From a checkpoint of a small transformer trained on Wikipedia: untied embeddings, 3794 steps.
Each number is 200 + 40 x the weight over its row's rms, rounded and kept within 0 to 999. Layers, rows and columns count from 0. The size before them is the row's rms in percent of the matrix's.

# layer 9 MLP down, 128x512, rms 0.239, rows 0-108, columns 64-127
099,200,242,149,180,212,113,245,205,216,196,142,202,203,284,234,211,157,156,137,287,268,195,200,268,164,295,154,182,229,131,227,202,230,214,255,172,222,223,174,195,251,207,145,202,129,245,246,272,86,250,200,198,154,229,209,247,203,176,182,178,201,238,125,196
129,195,205,138,243,155,190,146,227,253,197,194,200,202,243,263,152,222,191,213,178,204,145,248,273,287,183,169,244,86,212,237,191,208,233,220,153,156,258,205,195,220,110,199,152,192,232,196,211,188,191,236,170,114,267,213,244,243,202,238,182,259,211,213,228
107,171,176,222,182,246,272,153,201,137,232,194,255,172,166,162,108,212,162,155,233,202,229,159,103,191,211,183,181,210,193,251,207,192,169,239,208,151,154,182,253,116,161,249,153,132,202,210,216,190,201,184,159,224,147,157,133,254,229,181,220,204,184,200,302
102,220,167,222,106,220,201,187,187,225,133,129,181,163,233,181,162,207,214,250,158,200,226,108,251,187,152,189,175,178,162,237,268,206,247,167,196,140,180,167,125,213,214,208,193,204,160,183,178,206,167,218,137,222,154,150,214,141,230,207,160,158,220,216,310
099,197,154,111,185,193,201,243,169,209,179,174,198,240,127,213,215,204,240,216,305,245,156,168,224,208,167,228,196,184,253,226,115,139,206,231,163,223,173,231,164,195,180,263,171,186,256,189,204,239,222,146,239,184,171,190,213,209,176,202,151,247,227,146,131
098,242,238,138,200,212,166,229,227,237,195,207,170,185,237,241,162,135,199,161,227,191,199,171,198,224,186,171,201,150,154,181,254,172,243,217,195,184,199,169,94,203,209,134,244,190,261,227,230,187,253,182,177,200,171,163,152,185,206,201,188,217,219,214,253
094,295,173,215,217,168,157,152,180,195,220,183,159,123,203,233,183,165,170,216,189,191,216,207,132,231,192,240,219,185,153,119,243,135,216,133,283,207,213,215,171,172,162,187,151,212,107,208,190,195,203,173,219,178,234,223,231,244,267,249,185,229,231,270,180
096,230,223,168,163,139,170,153,239,222,264,272,212,211,223,254,221,195,217,162,235,241,171,212,133,234,205,159,165,207,204,222,149,212,227,199,190,142,226,220,213,182,226,213,262,193,207,230,153,157,185,207,143,202,255,276,264,69,161,245,151,174,265,168,205
103,119,168,245,171,138,179,231,198,142,208,183,199,176,166,213,147,251,180,217,186,216,161,158,257,160,174,318,232,200,125,132,165,256,253,190,185,190,215,188,179,128,210,202,187,248,205,235,202,215,209,162,112,211,241,222,214,171,210,206,140,220,224,217,204
096,310,227,248,204,147,216,235,199,225,153,220,244,215,194,187,258,192,158,212,275,201,212,179,209,223,159,237,280,205,128,201,186,263,190,190,204,181,170,234,262,219,232,178,170,140,175,128,204,256,266,213,277,202,248,199,165,188,208,212,218,258,152,209,167
150,176,160,209,194,163,218,163,219,294,241,206,378,243,213,283,222,139,234,226,183,221,189,193,175,218,167,165,360,275,200,195,132,218,192,187,213,213,147,192,233,189,310,189,277,197,135,193,187,192,179,110,201,245,227,190,223,211,181,189,228,171,162,235,204
092,138,226,187,129,248,231,246,205,138,178,199,241,219,259,219,186,177,201,195,225,217,181,207,246,227,194,284,183,205,141,244,186,216,222,218,173,212,193,195,229,241,225,255,189,206,247,231,287,232,193,165,191,155,234,138,219,230,197,167,253,252,219,226,227
095,132,168,262,271,167,173,218,228,157,140,202,213,169,224,201,196,180,246,167,214,219,216,208,108,202,230,239,181,163,252,194,141,239,235,208,193,165,183,179,224,219,238,217,202,196,161,184,208,169,236,195,171,196,170,166,179,117,213,245,157,218,146,177,192
097,228,243,254,205,217,253,182,243,176,217,223,209,240,110,235,181,236,199,183,230,161,228,201,210,171,170,211,216,184,202,143,232,217,193,183,177,185,302,146,202,122,190,237,226,180,193,179,242,185,204,276,217,204,221,213,217,199,250,187,194,237,187,227,213
090,181,236,155,145,215,238,153,213,147,257,199,201,204,194,146,163,224,201,196,144,232,245,239,134,184,237,266,219,192,209,218,280,232,219,184,152,154,189,207,154,197,131,257,162,256,197,263,236,224,236,171,209,138,156,238,242,202,198,224,229,234,234,215,155
104,198,234,174,214,258,164,228,220,213,141,214,163,190,166,222,203,167,181,142,165,106,194,194,208,165,159,244,178,231,184,182,189,266,288,202,198,232,183,87,194,187,203,242,241,192,239,143,201,263,196,228,157,177,263,123,169,200,191,225,206,191,129,188,234
101,258,224,150,148,214,192,216,187,230,228,211,212,120,128,160,180,226,134,193,192,198,203,285,198,146,221,244,244,202,250,291,265,106,211,204,179,226,209,206,219,205,187,240,162,219,165,144,165,178,101,171,214,169,196,250,209,223,151,178,180,199,183,246,195
106,253,213,175,255,144,188,172,167,203,242,229,237,242,271,194,204,108,213,241,202,208,196,184,136,216,239,119,217,172,205,216,167,212,247,240,183,243,163,164,205,166,212,125,228,198,244,193,200,250,206,143,230,264,195,184,178,169,229,133,236,224,227,131,186
094,147,181,250,323,146,262,198,221,283,206,174,230,194,169,257,216,131,301,178,172,244,173,206,193,281,209,231,220,223,185,208,223,180,218,203,231,227,130,235,180,173,194,218,236,276,237,204,188,262,197,200,245,196,217,236,209,215,160,187,229,177,233,158,127
095,199,222,162,240,187,188,206,133,244,155,177,226,227,195,137,190,158,261,293,188,202,243,224,202,263,159,215,214,213,283,184,280,180,223,214,221,199,269,234,225,218,183,225,205,187,241,198,213,165,231,206,238,219,200,210,231,188,191,189,212,194,220,185,233
096,248,259,197,202,238,203,172,164,218,270,236,204,259,212,194,245,215,166,247,258,282,240,148,120,226,217,200,175,239,234,264,195,120,222,230,150,269,215,232,200,182,243,213,220,270,218,248,201,240,197,249,180,227,169,226,288,242,188,221,225,216,230,161,249
088,185,207,213,218,174,198,204,262,232,244,223,201,235,290,207,254,216,236,107,235,217,186,232,258,175,253,143,218,232,155,200,219,196,204,278,196,224,162,224,241,206,182,244,173,246,185,168,135,159,226,140,211,207,189,169,165,199,220,234,211,141,180,240,134
100,173,200,203,234,179,166,268,239,123,193,229,143,200,166,288,161,153,199,184,178,164,222,148,200,191,192,237,213,288,199,220,198,174,192,207,240,147,107,228,118,198,181,245,172,247,193,239,246,169,274,240,183,185,201,249,217,198,174,198,163,181,221,160,194
087,102,234,183,192,178,178,240,128,156,159,193,176,163,174,186,241,195,255,171,197,204,219,239,214,202,173,119,240,189,224,164,197,208,191,204,164,235,241,198,193,115,170,218,184,242,193,166,197,186,119,184,157,269,145,177,205,124,194,159,136,162,261,201,296
098,157,184,200,137,234,200,192,177,217,251,138,210,207,139,185,202,231,212,194,218,240,169,192,196,106,230,207,227,175,185,205,190,140,141,148,202,142,118,159,245,98,170,281,192,200,161,199,269,160,163,232,214,186,166,241,199,197,187,229,228,229,158,186,243
097,190,147,268,240,184,226,168,188,187,148,192,169,194,151,219,226,288,185,270,167,219,185,192,275,158,255,185,164,238,210,219,194,206,156,198,203,197,124,258,201,209,150,165,199,217,62,209,251,180,175,247,307,143,176,190,198,252,291,213,223,152,179,162,168
097,200,187,161,164,272,170,180,253,167,228,194,216,218,231,151,184,288,240,214,148,302,287,191,200,239,207,214,206,187,191,177,157,126,246,196,176,242,215,219,135,264,170,278,208,180,144,250,221,207,181,153,206,175,181,162,176,178,120,246,270,206,122,232,311
103,232,92,172,216,242,197,191,116,213,127,182,207,274,183,154,207,249,245,171,190,232,111,173,194,76,228,128,195,235,186,251,185,259,161,200,148,188,181,165,192,200,130,292,207,210,156,250,213,260,235,183,218,227,204,194,207,256,198,243,199,166,222,139,184
097,130,211,201,243,194,277,200,160,188,222,241,177,164,188,199,214,261,216,217,151,236,247,254,113,149,256,252,194,129,204,161,217,197,209,147,211,232,216,152,239,205,215,190,132,187,209,246,190,164,269,169,147,150,199,172,241,228,174,243,183,176,252,190,244
104,229,180,177,172,170,233,236,164,177,206,225,199,137,186,269,179,268,149,187,217,173,194,171,255,238,231,223,228,226,219,236,176,188,120,252,158,243,223,230,236,219,224,188,204,185,193,232,217,202,200,189,205,146,207,253,198,216,209,97,202,218,160,210,217
098,192,139,176,275,172,219,183,223,190,164,161,219,143,212,190,197,207,202,219,228,208,167,128,154,255,237,234,165,144,150,243,196,196,237,152,211,219,199,126,204,120,227,213,191,221,264,119,266,280,176,194,133,228,250,265,232,198,117,182,272,190,293,120,231
094,217,217,138,183,211,238,297,212,221,181,174,222,104,168,233,193,195,197,239,181,281,224,197,144,170,175,248,154,153,223,126,177,188,142,133,171,224,178,192,181,148,266,208,168,197,191,169,182,178,154,232,256,209,160,222,222,166,229,206,214,166,241,217,232
105,195,210,214,176,205,222,211,234,170,150,259,204,225,138,197,205,166,155,127,213,160,149,182,137,160,185,212,213,248,176,256,291,172,180,223,168,220,245,156,241,164,159,224,190,203,187,190,277,187,164,198,214,158,209,237,189,161,252,251,158,207,260,193,208
103,266,186,265,214,169,260,201,177,194,125,188,212,161,192,176,205,168,257,194,190,185,210,165,164,120,231,165,209,224,223,200,195,257,162,107,229,214,162,164,200,227,184,213,179,214,155,185,189,177,229,186,184,129,227,195,115,169,252,218,170,161,193,214,174
101,235,202,165,181,260,203,190,157,254,196,215,210,193,85,248,196,213,173,222,161,164,232,187,215,169,159,196,203,142,258,194,221,213,195,189,115,262,249,243,197,268,237,189,180,181,109,193,107,173,265,193,194,230,163,148,172,220,178,179,155,172,239,177,173
103,176,173,164,196,239,215,143,160,182,159,214,193,202,224,143,261,234,102,228,189,242,242,173,202,196,153,198,216,237,249,191,212,162,214,237,168,217,123,190,208,211,162,258,134,216,115,163,187,247,108,214,204,257,158,213,271,207,179,200,244,207,257,259,145
099,183,185,181,214,182,143,203,225,173,180,212,230,237,221,247,284,229,132,195,229,194,224,163,162,219,166,325,196,243,233,247,239,172,194,184,186,216,205,212,186,182,174,135,153,128,208,186,222,239,238,143,194,187,122,221,157,192,189,228,225,249,163,153,284
103,254,232,235,208,212,207,145,210,183,237,114,243,222,205,204,202,164,145,228,231,214,216,187,194,220,200,175,192,235,211,170,111,236,236,75,269,201,164,151,185,159,200,118,234,148,176,224,191,212,228,258,174,189,208,254,243,237,171,190,327,152,164,242,232
103,181,210,162,180,157,167,224,240,143,160,197,168,189,205,225,220,214,153,152,234,116,179,138,225,128,263,221,162,159,199,212,132,212,275,236,234,153,266,218,141,202,150,223,149,215,169,185,181,203,250,112,180,157,154,199,167,191,137,193,173,214,253,196,210
103,180,349,183,163,190,202,243,205,158,164,247,222,191,125,199,130,109,205,196,166,209,292,167,200,180,231,255,241,242,190,143,144,213,191,224,267,211,299,261,207,171,242,174,165,223,221,171,180,267,199,239,156,280,127,179,232,139,146,175,206,124,194,208,152
100,178,186,82,136,199,238,179,190,214,125,221,167,173,208,214,215,177,207,162,234,153,199,198,198,259,154,213,176,100,181,209,203,186,177,151,175,233,157,130,119,232,168,205,181,198,230,186,150,167,196,127,301,220,216,245,240,179,99,221,193,135,230,221,185
108,226,246,205,201,178,150,167,213,174,231,229,170,164,239,229,201,199,205,263,149,144,154,244,194,207,223,182,208,180,199,210,168,179,197,241,199,180,226,222,210,204,231,281,221,150,227,194,166,234,197,218,199,159,198,177,220,142,105,235,253,278,174,153,244
098,203,153,234,213,260,201,205,172,244,146,154,176,238,257,236,214,301,225,248,233,269,260,225,225,198,232,177,189,210,135,180,278,152,214,196,191,181,270,171,255,142,202,187,213,118,176,253,245,196,151,208,186,256,241,154,197,208,313,132,158,131,203,163,244
101,73,157,260,197,197,204,208,207,224,229,193,199,174,216,184,190,206,150,192,136,216,182,158,125,198,214,136,201,185,180,206,153,157,158,252,228,154,139,166,248,181,186,247,235,223,154,163,244,248,177,201,291,201,166,213,158,167,179,117,242,164,129,188,169
102,102,212,121,158,256,246,203,165,188,170,203,181,236,283,179,180,185,170,231,201,239,145,200,225,226,158,187,152,257,195,213,216,187,206,239,181,301,191,166,220,222,216,205,218,185,293,150,180,203,190,199,214,221,142,203,210,177,187,186,142,218,194,195,223
101,153,173,190,160,193,187,187,270,140,219,286,178,219,163,196,200,174,257,209,146,256,194,311,180,249,212,237,286,188,225,214,236,180,199,202,264,174,238,211,221,263,179,189,180,242,128,268,252,163,161,182,100,215,181,231,158,197,166,164,249,170,163,218,155
101,206,230,219,231,140,197,144,84,217,190,203,228,182,224,178,199,223,223,162,182,180,201,186,233,214,190,181,249,186,166,207,209,256,126,293,200,138,220,207,188,119,171,205,198,239,196,125,251,155,179,193,114,174,312,163,159,185,231,282,209,135,204,199,166
099,224,225,241,236,283,287,222,189,229,242,220,215,172,278,152,189,245,168,196,265,203,254,168,189,219,161,255,233,190,220,236,285,178,235,230,218,251,158,188,226,157,209,229,124,218,239,200,177,223,210,252,199,287,189,172,178,243,164,173,173,218,274,177,148
109,193,194,197,148,194,179,256,240,213,262,201,220,196,222,181,156,205,179,175,229,167,136,153,228,207,181,147,173,228,202,200,138,179,121,168,148,188,179,252,177,220,193,176,174,167,228,200,192,142,225,210,182,159,218,188,247,223,239,166,210,209,180,203,199
120,237,225,215,238,183,226,133,209,226,300,140,251,216,208,188,198,228,241,194,274,155,260,214,303,164,203,177,196,218,246,212,267,196,185,214,159,298,249,190,221,233,193,165,203,221,274,154,255,188,187,254,235,193,190,231,184,256,222,89,245,217,259,211,164
098,242,277,214,207,199,199,212,239,176,187,249,206,174,231,212,195,220,203,231,196,214,178,247,177,257,154,224,236,190,241,170,284,172,186,221,262,168,176,226,160,216,161,255,195,194,233,238,204,236,248,221,222,182,221,204,227,219,161,229,220,210,232,133,191
106,144,206,177,298,165,197,220,265,245,156,189,181,141,175,163,174,194,289,283,164,258,232,228,257,211,213,211,134,206,242,155,173,195,164,196,181,231,252,158,266,322,193,174,182,212,203,209,193,172,151,165,197,203,227,175,160,269,215,192,240,202,189,204,146
094,167,202,225,179,164,248,178,158,200,210,140,204,149,159,275,161,211,181,203,178,205,176,207,131,220,177,140,256,240,167,187,165,237,224,228,192,150,231,187,209,145,183,232,158,145,213,180,152,190,178,196,106,212,175,202,221,111,239,196,172,206,398,181,180
102,212,208,151,190,246,186,224,226,160,105,151,198,208,185,269,259,234,141,181,180,165,171,212,116,189,88,154,172,235,132,139,220,231,234,248,174,176,186,171,232,225,247,202,152,251,166,226,207,233,182,165,184,283,203,163,118,237,149,220,202,205,213,178,210
108,143,293,160,222,189,280,244,217,153,166,139,155,176,167,144,159,133,206,199,232,176,187,222,195,224,190,249,207,189,218,146,128,239,262,292,170,257,276,213,214,198,175,251,171,223,183,137,258,178,151,201,188,173,201,201,170,185,166,153,216,178,195,218,209
096,207,158,180,176,221,171,231,217,163,147,200,202,176,193,181,234,241,220,251,159,161,217,203,239,144,190,168,236,164,193,157,231,268,184,167,189,140,102,204,230,239,222,162,241,166,117,233,183,193,93,186,189,223,142,247,197,193,265,218,221,192,182,171,214
096,214,173,245,229,90,232,169,260,223,205,159,228,180,265,174,239,232,152,184,238,201,183,149,203,153,260,192,159,216,223,227,129,110,248,224,187,209,173,244,223,187,165,184,216,253,261,182,205,293,273,170,173,218,244,262,195,242,235,172,238,140,156,224,207
100,180,230,229,210,270,240,160,156,100,236,237,214,201,166,229,196,174,262,205,201,161,257,203,179,130,197,230,159,179,265,215,197,186,257,182,222,245,222,187,212,220,180,242,194,167,221,185,213,207,226,193,227,234,237,222,202,173,231,211,225,209,235,272,264
098,268,223,160,190,198,168,170,163,249,225,159,206,239,302,240,162,235,154,190,218,79,187,132,187,140,200,211,241,221,212,156,289,243,164,173,215,213,171,125,160,237,205,177,197,191,186,177,265,227,128,184,123,200,223,149,209,169,239,215,202,216,243,239,200
093,194,183,219,222,245,186,187,236,240,251,199,207,240,299,247,171,265,176,169,145,263,252,216,204,216,255,179,209,191,234,126,221,229,149,228,189,170,236,185,217,264,246,154,223,198,207,200,186,185,235,193,298,251,239,193,199,156,129,225,174,200,112,196,146
104,159,236,137,203,155,227,141,266,165,178,122,200,269,195,199,127,203,144,119,212,250,194,253,290,245,144,207,249,183,236,134,169,227,170,222,175,228,229,208,195,262,157,224,139,224,209,184,252,153,152,183,211,157,235,116,212,228,170,177,162,201,169,250,201
092,262,234,167,152,228,191,220,202,198,189,177,192,232,183,165,148,276,193,155,223,188,238,251,162,270,185,231,204,196,214,143,295,166,208,158,206,245,167,206,258,168,225,199,141,165,148,277,248,191,281,221,191,292,185,198,181,212,193,192,243,191,245,203,282
090,108,215,271,146,195,221,155,248,198,285,194,209,249,249,191,215,237,241,134,183,142,165,222,257,211,249,114,179,195,235,145,186,228,249,245,212,234,181,243,213,224,232,190,230,192,178,175,156,171,207,183,176,204,208,140,160,284,215,208,170,83,216,247,223
093,229,217,214,184,193,204,252,173,197,173,258,202,175,240,213,136,195,168,229,149,176,179,207,230,227,188,193,187,205,279,182,289,229,97,207,211,219,243,212,152,225,197,230,191,213,195,180,168,140,221,142,193,225,256,152,152,184,118,255,187,195,164,166,228
101,126,157,212,167,183,224,203,176,211,157,174,157,209,147,217,202,198,111,206,154,178,170,210,191,229,166,191,189,188,215,246,203,136,232,205,208,161,178,218,174,181,215,209,152,211,281,174,173,186,92,189,169,195,151,147,134,174,189,236,221,148,159,217,144
090,216,113,190,227,148,128,263,207,181,213,201,201,255,245,189,244,249,252,160,184,215,220,156,175,188,295,192,215,210,122,194,235,171,157,260,171,176,164,221,192,196,229,211,183,242,182,282,140,182,154,149,204,206,194,233,228,223,228,264,175,169,99,202,277
100,282,133,199,78,216,245,214,192,220,216,228,216,149,197,227,234,234,188,171,146,277,226,174,195,255,181,239,240,185,201,192,210,261,154,225,202,227,186,200,182,194,204,212,213,270,146,219,225,200,197,189,191,200,231,204,181,208,142,208,198,160,176,202,254
096,175,259,183,225,215,213,190,226,196,179,185,226,247,202,180,180,214,234,207,204,321,191,263,132,163,189,221,91,189,150,155,189,196,178,173,196,224,191,172,230,233,223,226,245,230,190,199,193,188,193,204,169,192,165,177,181,203,167,160,212,179,121,178,135
089,202,196,187,251,233,252,183,180,192,247,196,204,209,197,174,253,162,135,258,170,104,176,240,93,232,204,248,178,222,218,160,255,167,235,180,125,254,215,176,194,192,195,182,155,177,251,236,260,173,159,188,195,219,171,274,185,179,171,216,247,199,231,271,186
087,205,156,228,228,158,220,222,213,263,266,166,207,173,182,205,170,187,136,180,239,250,230,116,237,162,183,213,175,226,157,151,218,199,137,250,229,161,238,174,227,196,177,189,184,254,213,120,242,188,180,192,217,225,141,219,200,182,149,183,158,195,185,216,148
096,235,233,213,154,217,112,166,103,217,204,194,221,208,280,198,141,180,202,190,211,220,233,192,196,133,165,157,183,231,197,268,201,183,163,224,171,209,142,237,252,176,153,139,234,129,205,184,199,186,158,163,199,195,246,197,286,251,203,136,147,173,182,221,212
109,164,209,141,235,221,238,202,180,138,218,121,168,193,107,172,178,208,162,194,216,247,190,174,156,180,184,232,203,143,155,98,226,195,218,137,183,181,116,220,240,181,206,180,164,238,257,238,191,218,210,212,162,216,205,263,252,242,121,267,259,202,212,244,141
095,196,172,238,233,247,229,176,174,152,210,185,220,184,93,206,221,221,118,230,186,187,176,167,201,208,199,161,202,166,236,263,212,189,195,160,201,213,240,249,233,187,184,219,193,187,172,192,201,184,208,163,170,155,233,237,227,162,216,201,229,194,180,141,147
096,209,210,234,187,222,133,208,194,214,271,201,199,161,162,198,202,174,196,222,190,245,223,211,213,233,154,225,183,193,176,173,232,215,182,259,159,255,223,198,133,184,253,254,186,191,284,217,300,251,200,202,195,199,214,178,213,208,188,172,241,139,222,210,206
097,274,181,153,183,184,155,150,253,260,168,187,233,190,245,234,160,230,164,144,271,209,155,152,151,255,203,215,249,234,255,175,167,126,269,230,264,293,203,182,229,232,193,245,211,219,164,240,152,157,192,153,188,175,236,248,218,213,213,242,199,216,240,186,238
098,121,137,223,115,217,192,164,282,205,160,184,214,182,164,220,186,162,156,190,254,183,202,223,201,192,257,263,193,270,217,245,184,204,274,217,195,173,250,216,124,222,250,194,216,262,171,215,272,208,256,192,136,207,199,168,126,228,264,179,185,189,270,182,236
099,198,228,195,194,275,208,146,185,164,201,217,186,197,223,193,241,169,303,150,157,175,189,287,209,190,207,221,177,164,188,192,214,290,207,171,159,195,197,170,220,80,223,219,206,157,249,179,175,171,176,182,184,325,250,201,180,197,271,193,181,210,138,229,152
098,222,252,135,225,210,151,168,292,163,187,164,199,220,242,193,145,167,244,217,212,248,229,208,189,195,180,231,183,178,202,186,229,238,138,225,224,201,216,238,200,161,172,122,227,185,184,178,210,121,131,144,201,67,158,197,242,208,158,259,227,157,217,173,224
109,180,206,240,233,147,247,206,241,243,162,156,200,139,152,213,184,182,204,147,254,217,223,192,237,210,234,195,241,188,197,193,224,174,191,199,196,248,172,141,206,193,195,230,181,127,174,219,188,171,229,241,187,174,222,199,242,215,199,200,164,196,239,216,210
101,226,186,234,203,253,190,314,175,171,168,219,205,190,197,254,191,265,244,275,120,228,154,307,211,181,249,209,126,232,230,218,190,185,181,121,240,198,181,148,166,172,159,237,210,206,154,215,252,193,226,196,179,212,166,154,273,153,224,235,229,130,245,268,218
099,125,211,156,223,205,169,203,268,187,160,306,206,253,214,137,256,133,191,285,217,193,242,211,151,118,223,285,226,206,208,208,255,237,217,263,203,180,225,233,124,196,209,116,284,304,189,237,145,235,149,224,143,203,220,193,111,119,222,123,229,141,141,143,250
101,218,137,218,237,264,212,172,211,295,208,169,211,269,261,161,217,226,215,213,219,177,216,210,156,178,171,206,218,195,168,179,213,185,176,159,200,207,168,218,197,154,173,167,180,207,233,170,222,202,201,174,211,187,181,196,235,239,188,275,236,312,267,250,275
095,144,274,186,249,221,227,236,242,204,146,256,146,198,205,203,177,130,170,227,197,274,189,206,193,114,169,146,248,226,243,242,164,233,245,187,216,193,217,227,266,228,184,262,203,135,178,253,154,180,228,170,215,166,180,177,234,169,242,209,95,292,180,183,134
107,215,184,239,224,259,201,181,89,202,166,215,173,259,145,189,149,284,204,253,172,146,223,201,169,195,138,267,111,208,214,183,206,203,173,272,185,206,233,218,212,232,239,208,217,276,246,189,123,186,250,187,217,182,193,240,191,212,160,224,131,138,117,167,136
100,200,197,236,215,232,189,199,158,176,209,109,211,196,304,187,101,170,177,212,202,173,183,136,149,186,202,207,221,205,207,202,158,223,243,207,231,278,232,130,205,203,227,238,182,181,165,197,182,196,207,200,231,214,215,228,204,188,215,185,180,192,234,209,155
096,167,145,292,217,253,203,220,184,188,286,179,187,192,199,191,251,185,131,275,211,219,202,122,252,233,181,190,224,205,210,212,216,263,287,208,208,194,190,136,230,213,212,120,178,177,238,183,219,195,247,217,171,206,282,205,218,243,198,205,312,247,119,198,168
101,201,241,212,288,180,152,183,216,205,187,217,224,223,211,203,190,148,279,201,280,233,102,186,177,103,133,165,184,172,205,210,177,213,239,290,161,254,178,185,215,191,221,274,191,92,216,190,218,188,149,307,241,217,269,206,159,227,293,231,236,185,263,216,200
103,311,194,181,218,187,191,269,193,174,182,223,203,182,298,171,135,174,200,212,137,182,299,134,191,191,199,155,166,166,193,254,177,247,204,208,202,176,209,213,182,191,222,207,233,196,161,209,211,181,262,175,245,232,156,248,204,182,218,126,214,225,179,206,165
089,113,199,208,182,239,214,204,263,187,146,237,172,247,196,258,169,153,201,221,183,146,187,156,191,171,207,214,224,243,247,164,120,196,194,209,244,184,181,271,161,184,195,143,232,210,274,164,153,127,165,215,275,111,237,274,187,150,189,199,236,283,230,225,206
101,155,152,144,133,259,222,212,202,175,238,204,203,234,191,213,169,253,128,132,95,224,208,239,139,191,280,169,220,195,243,173,226,187,161,191,205,196,122,199,156,193,167,191,232,180,209,156,170,217,147,150,158,196,132,203,257,172,235,168,183,146,166,257,183
099,227,213,152,198,180,206,164,244,234,244,223,192,183,247,138,164,210,231,232,204,192,221,203,177,112,251,246,198,232,209,257,209,207,225,165,211,232,223,229,211,217,212,217,180,205,153,143,216,167,170,207,159,232,175,165,217,208,214,190,168,135,167,162,140
104,292,194,263,255,155,245,216,119,209,251,213,201,200,136,184,232,235,168,251,131,239,140,241,273,282,276,210,206,257,245,210,224,240,178,78,200,138,199,161,268,195,256,182,217,245,237,251,162,230,214,246,234,266,158,129,217,198,184,143,229,272,144,274,222
109,227,163,131,188,189,189,217,194,188,187,181,290,159,216,151,218,160,247,173,201,174,217,214,206,228,142,236,189,232,137,233,223,225,162,188,188,177,242,158,251,163,180,209,186,199,159,233,173,120,204,197,271,170,173,196,213,188,178,167,230,247,173,186,232
108,258,188,137,145,221,113,161,214,201,208,246,175,134,172,229,164,232,214,181,124,172,182,146,219,205,135,246,188,151,209,208,164,236,162,199,283,215,170,184,130,207,172,149,288,190,168,255,109,142,171,153,222,171,217,228,88,164,226,205,257,187,182,214,213
101,202,168,201,208,164,161,199,196,153,175,189,176,122,258,262,112,234,160,171,213,186,192,243,183,242,209,220,229,189,209,188,209,126,157,218,191,222,249,172,218,114,190,216,192,277,175,188,265,211,186,179,239,168,186,175,137,255,252,187,214,196,175,192,253
094,219,244,214,193,213,219,170,124,177,119,167,192,238,206,217,224,213,236,255,248,151,211,138,223,220,173,198,147,202,207,258,140,237,200,223,212,192,215,202,174,179,172,179,180,241,230,210,162,191,205,192,293,211,188,199,159,241,159,182,191,293,242,258,120
102,176,178,261,195,190,235,172,158,152,199,213,167,228,196,178,130,220,171,243,209,262,235,260,232,301,220,229,231,160,233,169,148,158,192,150,180,142,226,174,180,223,213,112,222,132,231,231,197,228,281,255,220,151,214,126,191,191,179,228,178,130,188,184,184
092,283,191,242,166,259,196,251,229,78,202,193,192,180,243,248,216,277,165,221,214,127,247,94,275,223,164,136,215,231,180,200,244,170,205,247,182,260,230,206,174,160,187,104,153,171,310,268,187,214,220,168,204,209,256,192,210,243,277,203,203,217,216,162,126
094,187,201,225,222,148,212,202,174,250,239,188,207,234,236,198,170,236,209,185,270,180,143,158,168,240,157,178,195,187,237,149,311,154,298,211,184,213,165,149,218,174,228,194,198,186,222,202,211,207,238,215,290,240,181,209,238,214,142,173,222,209,224,161,162
101,173,207,158,148,176,196,220,201,247,161,221,221,94,205,271,136,195,211,289,215,164,171,217,206,237,165,189,194,216,144,196,233,196,224,184,191,115,148,171,144,183,205,225,173,225,189,144,295,224,199,204,226,273,247,218,188,212,98,184,260,266,219,143,184
097,219,133,192,120,155,289,196,153,229,168,253,205,206,155,199,133,195,261,153,174,138,218,272,196,156,183,198,198,164,246,211,117,247,203,206,195,196,203,191,258,207,220,260,181,188,190,174,189,195,228,242,211,198,262,133,226,279,190,208,165,203,197,164,254
101,199,174,181,213,125,216,167,257,193,118,180,214,219,193,204,158,152,178,267,215,163,190,226,178,172,160,154,174,207,266,276,96,150,218,234,149,140,191,170,188,162,185,209,213,132,192,202,253,128,228,200,237,131,177,155,158,255,222,253,168,162,179,201,97
103,212,202,182,224,215,107,214,155,214,201,206,180,236,209,192,183,203,225,161,186,234,215,185,203,145,169,196,169,155,121,270,134,196,116,176,126,239,157,222,129,167,141,132,269,183,217,242,239,147,230,194,218,188,253,196,190,169,167,197,177,191,182,184,140
092,217,238,255,173,233,169,129,201,234,256,196,212,225,126,180,171,215,166,151,189,139,170,212,166,199,166,240,229,227,210,206,246,208,154,218,183,82,239,199,161,184,226,212,221,227,175,236,187,167,201,192,210,171,226,217,180,217,173,210,194,221,131,187,242
092,225,149,212,180,252,195,201,196,262,181,214,207,236,187,232,156,232,164,268,228,224,185,212,248,157,204,148,190,202,246,223,246,179,171,151,220,214,184,158,241,214,289,201,197,171,266,259,222,225,198,202,212,183,160,259,262,302,226,286,160,248,179,153,211
093,173,188,172,120,168,167,204,205,280,151,243,202,162,230,146,178,240,129,233,166,268,181,155,168,147,196,248,162,172,180,213,222,222,239,150,167,139,179,179,151,246,245,229,194,200,191,208,267,228,155,228,159,193,202,190,245,201,187,205,231,221,178,201,162
097,166,241,182,135,231,227,169,131,270,99,175,242,250,110,187,145,246,273,222,200,195,180,173,231,152,236,136,189,190,155,184,158,158,206,169,147,160,199,218,219,206,181,218,181,187,204,164,179,128,207,182,219,95,143,154,251,252,97,249,154,163,239,212,123
100,213,150,225,150,168,199,171,231,233,134,172,231,237,210,235,269,151,216,189,211,263,179,237,114,201,199,203,217,204,104,176,283,172,198,171,256,203,188,200,151,209,148,122,211,305,172,242,151,208,154,114,260,152,228,202,172,232,250,207,175,169,233,175,188
106,186,181,227,226,192,232,218,168,178,200,219,179,254,131,176,222,181,214,184,178,252,176,189,194,121,158,137,223,207,178,199,156,141,217,177,258,197,224,216,187,285,214,266,200,127,132,194,249,210,191,199,233,258,195,256,225,182,154,235,166,229,235,193,139